config.toml
n_layer = 16
d_model = 96
n_head = 2
n_kv_head = 1
head_dim = 64
d_mlp = 256
vocab_size = 9709
activation = "swiglu"
norm = "layernorm"
norm_place = "pre"
norm_eps = 1e-05
positions = "rope"
rope_base = 4050.0
rope_fraction = 0.5
qk_norm = false
attn_scale = 0.125
bias = "qkv"
tie_embeddings = true
parallel_block = false
init = "uniform"
init_std_qkv = 0.0416
init_std_o = 0.0
init_std_up = 0.0416
init_std_down = 0.0
optimizer = "soap_variant"
lr = 0.00806
beta1 = 0.95
beta2 = 0.99
weight_decay = 0.21
lr_head = 0.00639
grad_clip = 1.0
warmup_steps = 200
schedule = "wsd"
decay_fraction = 0.947
decay_shape = "linear"
final_lr_fraction = 0.0
batch_tokens = [16384, 32768, 65536, 131072]
seq_len = 512
doc_mask = true
train_tokens = 106900000
steps = 2002
dataset = "wikipedia_en"
Each number is 128 + 32 x the weight over its row's rms, rounded and kept within 0 to 255. Layers, rows and columns count from 0. Numbers have three digits each. The size before them is the row's rms in percent of the matrix's.

# layer 8 attention value, 64x96, rms 0.153, rows 56-63, columns 32-63
089:093148207129134076110139123116142153097135194138120163098154157136137134103144175152142130082124
105:189110142126157160137139130087117108101133121087171143160128138122142121146158114208092111131117
112:103091107101083145127080157091156125157124094086198109109083114098176100137160186065177109134187
112:034129131120106151083169203120182052131139077134160105163142201119092135178149138203168128107140
097:081102117148124117142058173081139106112135153124121164201105110151130157155086126166084126110139
095:112145049124163100141116140091160135132090161161086064144155161082165129117158129150094132103134
095:106136129101112098109137108202055141153139100130141120101179070187074115157148143146107143123129
102:128111161153113131124135149098140114203074116119169143139119113107121168151105123124172124136078
# layer 8 attention output (transposed), 128x96, rms 0.151, rows 56-63,120-127, columns 32-63
089:117092139133143076119128093128125077139134122144048104175108173082092139096168109110082138137066
118:120114139128086111139151092139142110080133115145132135147114132133131141157165130211108126100145
111:080130138171145164120114161128154163157154092078171190124080129120175154144062186128184080149132
115:096119027125135137118141184128122077115149092129147109178114126083146117172130112196152153107114
103:127164071128100114042158113103132079093170138130130120135110121152086101107159092143099050127136
092:118163103062147092059122111051108078151116134132116128165137171086129138109138125086058152107099
093:154174123123143085104101148150127105124111141159099070079122152144143101098152122125112098153109
103:099088108173163148144114158202126092121146095150061163146118083113111120169170117120163174190048
092:141062150169090158087131124078105144154152133101146101109112044061108149114117116192147133131079
090:153129094106157112150129117114117180160145180116093102144162122143166134109042080090123121132137
092:135104145142154104210217094149121141105160160123082075178131152122084113131193137155106154146112
089:139155219137091147137118118116125160130102145160132138100202122110141096117159120100095145186082
091:097116114098139101179133138147146178136057117122135134098097100144161137157087081105140164146135
103:127126162132147135176146136158028122068091113158152126111123092128106122128128076130171075115175
109:152153147122143143137129111100160091152131125110130147159141237062130142153113132124142177093176
089:146183170142109102109155112067111140118102145126139132158126132163131152137084115131110113056159
# layer 8 MLP gate, 256x96, rms 0.162, rows 0-55, columns 32-63
094:158135149064145095156094138160157127078147101086128208127128133112076129161123077118125128107129
099:135080090162114104202060137100173107116214207082109168101148104120144110183135131178087096147126
097:118123152090138092177146123101120102135134139170131136129150142040183145158112128150153113137128
094:177142105062105170115141087095155134118121149124142083161136130164109194134123101201127084154139
102:116160158164179140110098172078124102087141115137128153193128132164164210116134136132108161160117
091:121134148073125132134159159136080132153126122133170137137176085080115084166118139097137127139129
098:151107146144100102182137103063133161170117138166148218123180125088106137161100067114127151133139
101:180100110123141112087155118099147050155065103134083150071191135082125143116119140105110143088171
100:126163154122159080108101138077149099108184154173165161066124177161156134131062152097164120139100
096:174102088150138105145045113106137141125188149151150099124131104129110149176169156166103136120124
090:134158094113139183108150112074113160154098151147133170209096141126154116171092175124182137146123
102:176132091132159143123121091138111074168103098133074124131120081133070181124178115143104147089130
099:176121117138064166127136133117139121127108128167101173143157095104101144217089197103109152170096
102:157199187173167108074127168141114094136137093170142092147121143127171127131045168141155144150150
099:093089106074189123096153135087100150125097164097075090179137125161138119138118106072110133130126
104:098107153147116085120117121083095133093145101147154115154151171127119154101127120103159054036154
090:186114127057135202178162118124073107154132122029121150121161115098157113127129085132156135082167
122:109101114052161094100131132138124102109155125116109088201154157107191162090119099089094182100066
093:133148114167122154162101131053117143106113115163090153121157121115128129093073104123144109117164
107:106145156132137216141122119089120127070174107123124099146126102136159130160147107160118086127125
099:143101118120136085097091129092146060165148061129166135168191099129110121166094077120146096103144
104:167124090157179154117140059155092169158122125140074127134136098083174149208136091091157123151165
100:182180169158114157122155114100130108090109075131117157145138099148091168069119143118199121059166
081:109137089159170133159087092122145183134106133085108103135172137147126122147118137171072093113155
103:042148157128121075142102142141174144110119119179114132096187080101141124081145097114122124134100
085:127076124114143153114099101144184125128125159121116166152151117144201164155168130146176137166137
094:085153144093154099171129147166158084117135174088192112090157119056088131124108108146131171142134
103:114142085051160087108136156088150111109137164180135113142085108192148141120081103122156106148094
094:163148153118131092163092116080088141140204082112136111079125080162113137115079117166165098134244
095:168136105151204143121136088194161081175140141076135139145165176182072137141122136178112105126114
102:133163077148099091105113126084121121086153141195200132200146144159129114085140135115126137069126
107:144117117085120147052129118101129132210119089129115107075132091143149159116169131158126188096104
103:136162124114176131126103137150101115118126159148152161047098092137111171150096203081217215107122
099:119129137131128135201167121142105176131105140127079132144143068112132151198110179101110170061144
090:120120112094086203086103116110131174093112158158081126117146056163064129177141074105134124088137
098:122147078074126158133105138092141129135089123080119176158227185154119104118141172157188064142107
094:164130141121120082153130067146114073157100118119110140121187148144155094186174123108131130134101
102:152127126086078138130140127136074148135036117106094127115167112130162127158139148107162074129162
103:088080144193124141135128095090136145137138084179123169114146160090120172114155102129128098118170
112:106091127102106167121140101158130165160160083140150137131139163132128158160127105077160132094100
094:152105123134064132139104103105093070150128154080148098167112105109138156132168121107069154095202
112:155098126162165103109112125096165144125101132077125161114161110148161127103084110133176137151160
100:167099153119165168137128164139154095197123068094146095157109140129176175131183082104152119095170
105:165189097139130120139105144144100110039063166140142149070134103116160150084111104115130172085120
097:127142124130109119100101168123160066141130107185109153083123106193148143147105113154160085062100
091:133114166124144109078179138052130163131118162086078063126137073096128102111079161178138123161117
087:123115112061167156154127110153108169072137101168147175187150065125092069098161131153113158106150
097:160124132162155136156124158073113133152114180195087166123107101177101147125112154156155061136150
127:111111138083088133148082101109129085170175134104154160092178158108105173143083103131169136096100
094:095202098143152124143161123120053118131203072174159074118160137116110153125129119078122101108136
095:083159128158139110166117176128115100123115137124073177207076102136089124087139112129166111135171
091:153122104153141151143095110117088183116120108135130179067153095121136151117030139124125144102092
093:102116124197067186135117125143122134121143125133119176139190079114141167134123099176132158140128
107:129138130094114151098098160120140115127096122112135138153155137127106078111137122113111127158102
100:149160113128117129081075110177098123110151208075133127122095103167125146112100126187095151172199
108:141145154128116151177161112181128088150152136129160155102123144153117145082128140126184112166130
# layer 8 MLP up, 256x96, rms 0.151, rows 0-55, columns 32-63
102:055101131141213081166132096101129133097172137125142178169171119141104139108114156113137164114111
097:103180097133112058168105137124133138125106150076176116114161123124098102128086154096114158151104
093:111055091117152087127129143079101155142181120121112124163136124095171129164080089147129144148149
105:178143198125140123077073161101132144156078147120156113073185106094154109110143173118136185168117
100:133121137138120149125164117131130129138145142109069171092184161110139138119141127147166108180144
098:083102113143173091091140086121118131179104129167093102181122168080115088108115124146114131098096
095:114139053113172176072156088114131130124120077114112104166111106126129104064160202145128074150092
099:097099094151096107075189134127045105144080123163083106113104142127096104137148115145127122118108
126:172190117113070061130159119090140144091140100136085105126184154149140108126081131129101156074120
100:162088084130127108137173118168155100148141153188125160143106128120141091186159127182165158163164
091:169160083153062157082141127173126217083166098067116123137143176105114151152197138155142119119102
096:117136116111113188164123140136125195107101057159076148155132135135107116134111194112171118150121
094:121075151134128163115121111136167051119085124084072169172158106130154113151169133124148147137173
091:121150126093114169113143056074078082091100077073139159173126127129082178140104089107107125135137
101:088141154170093147085112176125111117118189127075114129118209116121104159131137068162117120123113
096:121120120113111095103164097130111103137143150167149120134118173082128109082140092121148159099177
098:132134144070130152123128120115111141083155138035123151211140188131101152088188135118134123093162
109:104179135079094108094139121136109113137105175065090086166191148188135086110170145091132129157132
096:094096128074166148135068087126092074131095090143150112134079155112043164116104102165109140062113
114:042154143131134162190125165089102142119116098116097132192127135197114136181144159173143112181102
099:115121099144119142139085121192140105102153103140079114149115084111148125124125134157128124088130
104:150121113125147095100141157126081152155124123126175106116080168136145123064160106154118105185138
092:172102200137148074080144107160133128150154186154135145125098067106124101167132111150136086142173
089:129084145189155097176111163129081135120071133135108118144178074177137071109144128151138114136120
107:097174136148140159086056120137120158111134154084158123200130178103160172138145107130057201103125
088:121149137155128078171124131130105136177119189126134109056147136067137134127158157111170100215109
090:127143104125124146166132024136141098121131084142160127164126114142124130127175125171050135126116
095:086174156152160132078138101229112144116087162140083098141139081083107178122190139128086123141094
095:136176092122133137100151091203104129137151103166132194094080144107146191157119088129123087162172
097:112179163096085119185146166073070099184092160111122130122098102117162143136137143151145133166188
107:132129169106105133084153096129150109132163067103173127126192122167153155137078070120130057146121
100:075096118062094130099103176130128080090146193154136124157062145099089110049137135101116155140112
101:148161160188114129131113157087148149143181146152105122115111078093144046136065090148141076208158
101:098142133179125109216107077106101180159138130128085102137140059068126102131079169151063130110151
087:137154144123129151062124104064114148084174187127123105132118152129105091154140114208125165081187
106:111137165117201109154155201118109129014143086077103123139141102172160156185190147167120172113179
105:143113154119120090154096141097100111162151151113115087097113137124126113082132202120114185187175
109:138091154165195111117021126101142107213163122154117085132121096123099140135097109112099122143114
109:186132127129104160089152118115152045147075071041100103116111136119124155118184163168108157087139
112:166095105127103129111079076135119115176150103167116128093105152165141045107113130137102171076187
095:134121157100156125122171158159122123106136099139129127122179128164146122153150091155188098167101
107:124157144097104101166114082167119120159159113087180172091157182147168097161093047142141149068148
098:118145097071159156122133114132137147163067153096137146104085128140080095092158102146141150135068
112:129175118108105131163103138130116147100114131128146137132148109126191106085106113132094089073119
086:058186161118157094168094174091126048118132120119127212194079108150123106156096116123114183120116
087:132092158166097128107124103149090082080118102127122113102161078141088151157128101151121133186125
103:188163099140130087098092099116131118121134198141142149080121136139123180145142108180104161198071
098:255150144098126133131124082112114183102120134138175112101127140138098095092175109107096143098153
117:186124155134104128175122098147113124121107128106110106100127112151148121154096093099124161099178
098:126128103118135146169143185109138151135125150108177122148152119144149169125127065144139106141118
109:140156061170092156127127133110167188085094145212060110129157123124161132121113094133108069150076
107:066103183088184102157138161138130095160104130166093097162079123140105195125145172185106101136127
097:142080138082154074105123094085098083137096123094165058108149128201143124090076133078118135125124
105:123167095154105161131108127115150099127206080107152136095085129099147137129106154140088164186135
098:102092113143095147137165095159082155198154135116206089060104125157148109143103153139099139149166
106:051123128111084185127151130153119091130173120134136130139140076109135099170088123203085194146114
# layer 8 MLP down (transposed), 256x96, rms 0.149, rows 0-55, columns 32-63
095:089077135150138139086108091124080114123147071133116092167065117146214141020101164117162113138139
096:220155169117117147095148097173161162088143120137131131197112162167163196068124103141136094107166
094:132163152163111119133128151124186180150077095081177126199099149124125196070135095114122113099156
101:234109139075101090119145140131154125089132164101168136176116149153100153063143113098126109112080
100:152124057070109136136137150138073133104101124187149123144084082122119148116096084100137209114092
095:138127122190136166128121117113167134116158103164163180106132106141115133087157078127078159129066
102:173110123119129117146163129179125143127167085174164100146137150174156114153157156133206135148090
094:081147113107066136141110122121060132056108115166108121101099132137115142091117115168169122216128
104:105090083166087127126147056083200151118120174109146125120114166094119088125154129141152118097182
099:078127116125140087139135190103140207121091130131129136100131144135143143118143053182158092178123
092:088155145122089127172140084135103131150088098127143127190152100133114130138110119121164142157109
103:161081136140139107158100130131141116160131103110054181137108143022085120136160121066116095122142
097:104119168120145136119126115106144135173106147147103106099127082127135118102128081169080172149148
088:147095196184151096111106201107115172122151093135105181103163135078167184099097088138125151115115
094:066156146198150070203161126135172132106157174037125106079134082149133136166124142106121119104129
101:105125113152094141135075109120108124117123120122117102091169110114135126143165140104115233112095
098:154111122148119202179090144135146082176147141135167118117098159127150099119142132184085114174172
102:112099133107090133180114037105128154109164142097142068144121133156192118119106116180139101129158
095:155155148168140157096145162095151116137134102176162049124147140073162151154115080076083130122141
094:078143111116161105156118101163228095158135171104102185105104088097112150107129120101083196115129
098:129089058113085146087066143095093081169132169129089132125129196155147119118093152210176119185147
107:116152174095065119092081112111142065130127083223102129162139158157097144149137093102123122131108
095:105149165193148121107102096094159146113090162089124144164117174179136130119047159108147126147156
098:155074134114104136056150146133150173144140153153137157123108096115105131111189115154103138106112
108:176134105145116153108136159180107126128124140033100129144127194140186134150092122121141153118161
093:113128168100056109104173099216130080173166147101125135119108076190122067088149159060109116123132
094:116100134137083116213092076122151123126136149101133158064135136136114131144109161086148126117131
090:154154126119145142147116124115082073118144156146104070117086169113226146144093102140105085146143
095:139056151143143103128179156085106149123128095100099104150092142112171110099121123132124096043123
101:172072116111145147076128131126139149103101160136158108160082123148093194173159139147134116110178
101:155105145087168160113092184116180152112126090109149082163105087108152116162138093065092173172131
095:152110118103178087071105096157100148147183169169094109158102108142152145199117113197111132147130
108:124171163147138141150123143098091138156147108100111123155167162107164075138155053162114049138087
108:129152137119109118053085152136129104058148098147100136124137155118108138105103112122131186124082
096:119122128065164128077177145096116083123187140099087160033131192094115089134128094134126101188112
104:074147133123135163180130070183115138116137155183107122120073104106166146141116073122144163107200
100:169133172173158169103122159154150109111119138198114115151154146160106161116120135081121104138126
107:151083138115183087118101133132178131147139121132100119117069078125158158146086101125153101130071
103:141056134129102154110123098172135080129142136190148101116104163071150098115105044109096135155158
104:120148163106124148175101114165141092083113162153198118103134136134144164169125109079113164141164
094:163111162120099074094187144057168135166165072124117190144101158117097132146168104114181156116119
095:187144141135117196175129129072150149141088131074113136122162138138235143066113149109140093170080
098:150144151128107130149086106115146185150150167161143111107112099102172080118070133090068120227168
113:127106195171126100086192146230138083151131162124144102174149113163123132120128115108183124114144
094:112182171194121080190117155120106092180117173146093175133166114108058087151200119071157140123108
091:182155124112105088167086150116133152164159101135121130110122142122113153199132142138147145109098
099:127089102183106116091141097119105078146177178120112105167104100171192174127124049189065184153173
097:122059161156157146093153156116126137159140080119093183126126084149103105138096184189134134133196
095:088157059133073125120115150114147085139084133116127161128161098114047132140126111130118201047138
100:119156127118097139137144079101053116073077080175147176171184119144099058139152156118093095119154
110:159151096099231126128113116134127090097124129158086119142142153136129145148151172102138157098151
108:083088141123127114090195107097128137150181139166145139122054140121130147130136156158203168145178
103:184143110106114081099169109105127121148103094163131116110132119055118149122091150150127213144137
103:120129098179114166084051099119196093150150056172130135159165081066132111158133141117113151119115
096:069158120172176147139126078127106149092153159063105102109137169115062149104146129157153188084118
100:139135113118166121144082111118188198113127150120162084155093095049139161180124171155118144089130